config.toml
num_hidden_layers = 8
hidden_size = 384
num_attention_heads = 3
num_key_value_heads = 3
head_dim = 128
intermediate_size = 512
vocab_size = 2421
hidden_act = "swiglu"
norm = "rmsnorm"
norm_place = "pre"
norm_eps = 1e-05
positions = "rope"
rope_theta = 8250.0
rope_fraction = 1.0
qk_norm = false
attn_scale = 0.0884
bias = "none"
tie_word_embeddings = false
parallel_block = false
init = "normal"
init_std_qkv = 0.0213
init_std_o = 0.0
init_std_up = 0.0213
init_std_down = 0.0
init_mimetic = 0.5
optimizer = "soap_variant"
learning_rate = 0.0036
beta1 = 0.95
beta2 = 0.99
weight_decay = 0.0
lr_head = 0.00567
max_grad_norm = 1.0
warmup_steps = 200
schedule = "wsd"
decay_fraction = 0.426
decay_shape = "linear"
final_lr_fraction = 0.05
batch_tokens = 131072
max_seq_len = 1024
doc_mask = true
train_tokens = 606700000
max_steps = 4629
dataset = "wikipedia_en"
Each number is 128 + 32 x the weight over its row's rms, rounded and kept within 0 to 255. Layers, rows and columns count from 0. The size above them is the row's rms in percent of the matrix's.

# layer 2 attention query, 384x384, rms 0.159, rows 63-75, columns 128-255
size [119 111 107 112 122 119 115 116 127 120 122 117 120]
[[121 169  68 133 174 127 147 113 136 122 124  94  97 131 152 133 134  89 136 139  36 140 135 111 102 103  59 150 121 180 121 118 102 143 146 139  93 147  96 121 145 126 154 114  81 171 184 117 181 170 126 100 136  62 176 105  58 199 130 106 131  85 181  71 150 127 135 121 115  72 126 129  97 132 150 161 107 108 111 112  88 106 160 153 125  92 121  63 105 137 118 148 126 101  93 100 106 151  73 183 114 114 118 114 128 124 157 122 135 110 124 127 157 124  97  68  95 146 154 139 137 102 143 118 141 130  49 133]
 [113 170  98 113 147 136 152 148 221 132 126 117 138  95 143 129 136 127 112 143 100 127 166 104 105 168 146 120 109 171 180 162 131 168 156 114 167 146 129  96  84 118  77 142  97 198 130 142 144 165  74 161 144 120 161  82  71 125 155  95  90 119 122 120 136 102 180 203 100  81  99  95 127  78 104 196 149 146  79 137 162 135 126 151 107  91 146 156 125 108 186  74 159 214 121 119 145  75 150 221  80 131  81 110  51  60 128 120  80 116 153 178 167 114  42  99 106 170 156 135  73 114 109 104 169 103 143  75]
 [115 129 140  94 163 121 115  86 120 134  56 137 128 127 140 118 184  51  96 143 111  80 117 137 131 125 120 133 150 130 108 164 108  58 122 161  86 111 109 135 117 170 181 101  85 108 136 153 148 165 108 159 115 148 183 121 165 141 168 115 128 170 119 126 158 178 114 111  81 104 129 141 147 111 117 177 157 122  87  92 146 130 142 125 142 121 106  76  84 111 147 164 118 130  42 152 137 131 118 106 148  92 142 140 161 107 126  95  97 112 120  68  94  53 166 148  99  78 133 121 137 140 137 142  86 115 117  70]
 [ 97  96 155 103 151  86 145 159  97 135 116  67 183  80  88 123 151 120 149 109  97 165 158 116 140 111 127  93 163 101 146  99 153 152 146 189 153 147 149 128  86 112  90 140  98 140 130 106  66 150  95  87 159 135 111 106 131  77 113 159  90 175  98 115 160 154  83 158 131 106 167  91 139  67 144  92 185 149  70 101 152  91  84 143 151 143 174 165  93 131 155 141  92 168 175 156 134  99  92 125 112 147 131 120 154 156 168  94 127 124 155 156 172  92 123  72  97  92 176  88  76 150 144  89  82  99  98 175]
 [110 136 109 105 121 121 110  44  97 112 143  96 141 100 156 175 134 115 136 117 128 131 113 136 115 149  63 117  80 125 110  97 111 106 117 237  99 129 150 126 199 103 115 134 106 158 141 136  96 142 130 163 103 136 103 123 157 102 103 123 171 137 122 154 133 142 136 139 144 133 137 141 170 132 117 176 199 138 139 174 126  74 112  95 105 141  87 151 132 143 181  89 147 146 125  95 115 166  95 110 113  96 125  76 104 111 106 153 130  44 184 140 156 139 152 164 150 131 156  38  95 132 111 152 158 175 105  93]
 [ 85 137  95 138 113 126 202 127 107  67  84 141 124 112 192 185  85 128 200  82 155 137 142 131 128 105  95  93  93  87 132 154 124 214 152 163 135 106 111 184  79 130 103 138  88  71 137 121 113 127 176 139 101  78 122 121 135 155 136 135 141 114 109 175 102  79 182  76 130 141 150 146 130 126 135 124 162  53 143 158  84  92 116 128 105 131  98 101 119 163 127 121 141 131 134 158  92 205 100 183 174  97 113 146 133 142  94 156  96 161 151  97  72 161 110 122 113 176 120 105 172 146 115 134 171  84 154 143]
 [107 151 183  48 104 116 111 163 139 137 137 134 125 120 116  74  17 168 150 163 107 124  84 134 121 119 169 213 143 131  90 137 104  47 154 101  86 146 134  47  89 113  63 125 137 104  97 124  97 118 113 166  76 112 172 150 129 173  97 130  81 146 128 156 105 128 119 120 157 194 100 104  88 151  92 171 131 202 158 166  92 124 115 130  55 132  93 116 137 125 152  96 133 180  71  92  75 129  70 202 133  89 117 101 109 201  73 129 105 163 132 122  60 174 102 167 114 106 139 142  58 137  53 111  82 159  86 144]
 [143 147 107 106 155 124 117 162 126 190 131 154 165 163 146 104 119 168 106 147 116 108  85 122 109 141 129 103 166 113  96 134 117  92  79 104 118 118 138  99  66 114  87 142  91  95 136  82 113 116 167 166 105 134  67  84 160 170 175 140 112  90  91 141 130 108 136  99 160 149 119  80 139 121  87  65 157  98  98  68 183 135  75 169 104 128 149  89 115  99 203 117 171  40  60 165 161 104 107 128 137 116 133 199 136 157  96 102  68 143 113 113  92 124 169 126 109 130 123 147 127 116 173 140 113 149 148 166]
 [115 116 171 114 159 162 100 115 150 167 174 128 109 122 154  98 103  74 104 101 112 120 112 150  71 150 104 179 122 168 105 145 107 132 132 119 186  55 185 120 144 111 143 155 102  86 176 110  79  88  84 114 218 173 139 152 124 103 142 138  76 169 101 106 119 125 140 141 132 147  93 100  89 103 151 124  95 149 158 151 183 128 111 111 105 151 142 110 129 121 150 129 118  95  98 136 179 143  80 167  92 104 180 125 167 122 130 149 114 110 138  80 148 116  81 158 157  92  94 179 131 141 107 159 175 132  97 179]
 [ 99 185 102 113 160 110 138 118 142 108 183 122 103  85 107 110 114 143 118 102 192 136 169 140 146 127 136 150 169 113 165 122 123 148 143  90  81  91 122 170 133 133 127 150 122  85  71 143 131 127 173 127  88 115 122  99 172 131 114 170 126  84 122 126 117 144 159 102 169  93 136 158 126 148  72 150 104 121  78  77 155 144 153 145 147 107 114 133 164 105 120 137 133 112 137 105 126 155 172  79 153 133 148 113 164 167 113 106  56  62 125 129 174 116 144 133 132 102 105 131  70 109  73 135  89  87 134 102]
 [151 177  76 166 156 116 131 134 180 170 105  91 149 169 123  87 141 140 107 101   0  77 143 139 160 120 166 190 133 134 148 155 116 146  94  96 144 137 101 109 100 130 172 110 146 168 110 144 163 103  90 169 102 113 152  97 153  90 141 139  96 145 123 137 123  68  95 157  38 133 150 145 148  98 113  87 126  90  79 119 134 156  57 122 147  85 105 106 109 162  85 162 111 103 118 113 131  99 136 179 152 112 178 129 124 104 120  89  81 186 117 142 232  86 124 135 145 118 145 113 142 122 144 138 133  60 131 103]
 [103 171 189 183 119 111 181  72 145  80 135 145  48 209 127 121 167 134  97 115 170 117 115 128 163 162 171 109 122 120 197 102  95 179  74  81 159 133 143 196 129 146 107 174  80 146  93 194 161 128 175  87 152 191 126  83 121 124  92 182 113 112 129 184 115 115 140  92 129 127 131 164 142 104 119 125 100  38 119 138 154 173  97 140 140 122 155 146 124 140 156 143  38 141  97  79 133 177 108 124 109 102 136 137 106 118 143 130  81 118 147 127  76 208 132 100 145 135  90 165 113 145 139 139  87  98 168 118]
 [108 118 109 156 131 176 154 115 103 159  89 117 142 147 143 101 109  99 137 170 123 147 172 136 151 113 186 110 109 100 105 116 140 111 110 182 206 114  89 102 154  76 153 151 114 107 150 135 188 120  96 145 131 122  99 194 150 119 137 148 135 108 196 142 165 113 139 112 163 116 129 157 166 173 133 110 136 120 157  96 113 123 148 141  97 101 144  91 135 100 155 101 177 178 181 147 116 120 110 107 101 136 137 172 115  69 150 176  91 114  65 154 125 156 131 123  74 105 136 111 119 103 115  63 115 183  87 128]]
# layer 2 attention key, 384x384, rms 0.16, rows 63-74, columns 128-255
size [114 114 111 110 120 117 109 118 119 119 130 123]
[[142 136  96 209  82  92 121 174  72 113 140  90  96 158 101 212 138 164  50  87 140 178 116 163 107 174  92 128 177 138 113 109 117 151 138 137 144  68 118 136 182 120 174 176  80 144 120  82 189 135 147 161 111 186 160 121  92 138 151 120 156 115 135 114 147 180 128  62 209 135 145 127  67  90 126 115 124 123 149 112 205 129 106 132 115 138 118 134 102 183 151 190 124 158 135  88 172 100 125 124  93 140  83 105 117 124 171 152  93 155  76 146 129 123 157 128 181 150 168 125 136 174 105 153 143 143 119  88]
 [187 140 190 152 134 130 134 109 147 125 157 116 100  73 109 103 110 119 142 131 115 199 107 162 177 130  80 140 113  87 139  88 141 137 132 105 114  91 101 132 172 135 138 174 146 201 103 160 117  80 124 118 146 113 157  48  83 107 135 170  72 167 157 140 147 169 178 124 136  70  97 101 104  86  88  83 173  80 119 100 125 145 133 139 216 131 136 147 115 155 176  77 118  72  52 115 159 148  97 160 124 142 180 109 100 136  86  86 163 110 183 162 117 147 177 134 119 104  96 158 135 111 133  86 191 139 136 144]
 [ 41 157 161 152 171 105 135  98  85 168 122 140 145 160 146 172  97 125 127 164 141 167  56 134 198 141 117 145  78 129 124 108  82 139 155 171 147 118 120 111 142 183  63 136 152 160 141 138 172 155 202  85 145 119  93 149 144  79 101 180  79 154  94 110 150 140  95 140 105 155 135 155  97 129 166 169 117 103 105 196 140 117 110 116 103 142 143 131 149 107 131  92 136  85 167 116 112 113 140 127 112 175 147 183 143 154 162 148 134 115  75 152  98 101 158 135 175  93  76 113 144 154  89 158  65  98  93 185]
 [165 186 134 156 166 128 154 124 154 119 182 156 178 124 109  64 170  89 138  80 164 127 112 125 119 189  79 151 155  98 152 100 122 148 110 120  76 121 180  93 128 114  90  78 102 181  99 173 146 149 102 128 116  79 152 145 177 141 158  90 134 125 118 116 123 186 146 137 136  73 103 106  89 120  87 168  70 102 151 141 102 139  92  92 142 118 130 187  92 135 122 124 145 146 143 148  98 162  94 131 148 153 130 129 115 139 176  98  92  81 172 157 144 120  90 129  98 128  72 154 150 112 169 128 148 120 117 156]
 [ 85 146 112  79 109 104 124 141 191  96  97 152 133  88  72 119 178 128 152 181 149 144  86 146  84 138 126 143 148 111 166 141  86 170 133  75 181 107 102  99 156 200 179 129 123 130 155 194  92 148  62  58 151 177 139 125 129 133 134 150 113 157 131 161 133 121 186 162 139 173 113 116 175 143  98 105  77 166  86 110 111 124 128 140  94  88  97 105 183 140  78 140 144 111 115 101 118 123 115 103 113 109 135 102 145 120  98  84 122 145 160 132 122 110 143 126 145  62  61 148 108 127 119 157 101 102 142 147]
 [108  87 161 163  72 133 132 118 155  87 109  95 139 112 163 117  68 149  91 138 174  82 139 133 179 108 163 106 129  84 107 159  51 175 114 162 178 148 150 147 148 146 117 123 131 139 105 143 148 100 129 131  89  67 108 126 153 143 124 188 159 102 170 149 150 114 109  77 157 131 140 138 124  46 158 123 130 117 128 196  93 103 164 127 120 122 100 138 129 139  75 130 111 206 141 187 101 164 175 103 101  94 204 242 173 147 133 184 146 148 118 123  74 104 165 157 119 145 130  87 149 105 149 116  98 144 114 105]
 [ 99 106 151 156  92 105 182 152  99 108 127 117 119  59 242 131 140 178 179  73 160 141 140  94  95 152 142 151  80  83 136 137 112 133 121 123 141 105 102 107 100 168  99 120 100 143  96 122 108 123 135 142 184  78  71  71 140  97 128 162 185 171 129 106 160 128 119  82 153  97 120 137  91 114 158 135 144  99 160 147 122 126 183  98  91  84 114 157 142 179 136  61 151 144 124 142 132 109 168  95 172 153 152 145 195  94  72 126 128  83 104 124 127 182 130 130 151  90 116 113 144 145 130 107 108  81 153 120]
 [156  98 157 115 144 131  67 127  68 167 126 141  76 126 177 149 134 102 122  94 135 115 152 104 154 173 141 104 120 135 169 110 110  76  76 135 103 142  99 150 174 158  92  87 172 142  98 134  84 116 127  83 140 150  72 100 137 129 158 105 128 152 171 119 141 128 132  99  84 108 140 136 139 105 212 104 169 128  95 133  96 145  75  76 132 117 102 133 105 157  88 158 126 128 122  97 148 135 104 126 178  81 184 131  63 106  94 122 120  85  85 129 161 204  95 128 106 137 137 109  99  49 157  69 117 144 170 158]
 [ 90 184 147 111  90  92 144  59  93 143 171  76 138 160 120 167 132 141 113 141  78 130  81 164 197 152 102 169 123 210 139 141  95 118 118 132 134 146 151  70 131 206 134 102 104  95 165 145 172  98  84 134 108 165  47 149 165  97 126 206  98 154 131 147 161 150 153 134 190 100 186 128 117 159 122 134  95 156  94 141 105 128 123  84 134 149 187 147 227  81 143  71 154 103  72  74 125 114 153 229 128 146 133 126 166 117 150 136  78  96 154 154  73 137 106 145 189 104 187 156 140 164  97 164 130 149 121 182]
 [ 74 103 144 169 136 117 152 121 157 144 118 132 111  64  77  91 138  86  95 129 162 130 159  72 122 118 126  92 128  87 126 148 116  91 157  53 164 106 149 119  79 180 165 163 134 118 127 173 107 131 135 184 192 141 125 128  81 108  36 164 141 103  94 130  37  99 114 104 167 102 107 188 121 163 103 192 192 119 123 141 165 102  66 101 135 150  95 141 136  69 128 118 124 143 178 112 193 129 180  99 168 124 154  96  92 108  76 121 169  94 139 157 109  98 144 107 141  88  94 141 111 145 108 150 131 171 111 143]
 [169 152 140 152 160 168 125 177 134 166 146  81 145 125 190 121  93 123 152 175 141 118 119  98 135  66 136 120  93 113 111 114  77  98 115 128  94 137 188 162 126 132 126 121 144 150 121  95 111 174 114  69  89 109 131  58 127 113 132 108 207 124 118 145 147  73 147 122 132 103  81 129 127  70 150 168 116 109  83 122 157 155 146  87 139 146  49  89  97 148 133 101 114 100 131  93 115  72 154 108 140 121 118 120 116 134 136 141 156 194 153 166  77 174  89  89  70 132 123 159 125 132 156 128 179 173 142  79]
 [120  99 142 142 124  88 131 156  88  83  88 133 113  96  91 153  82 114 118 120 196 114  89 105  99 123 156 123 193 170 116 177 165  73 133 102 101 129 113 158  83 128 152 140 112  82  87 131 123 150 119 140 100 109 167  64 140 152  94 123 160 139  67 103 133 165 206 181 156  87  95 122 156 104 177 173 143 149 136 100 131 116 179 150 129 109 138 135  52 139 121 117 175 113 122 160 139 122 164 164 182 132 123 104 197  47 105 137 133 134 189 143 135 140 151  84 165 101 173 167 116 189 130 127  88 149 149  63]]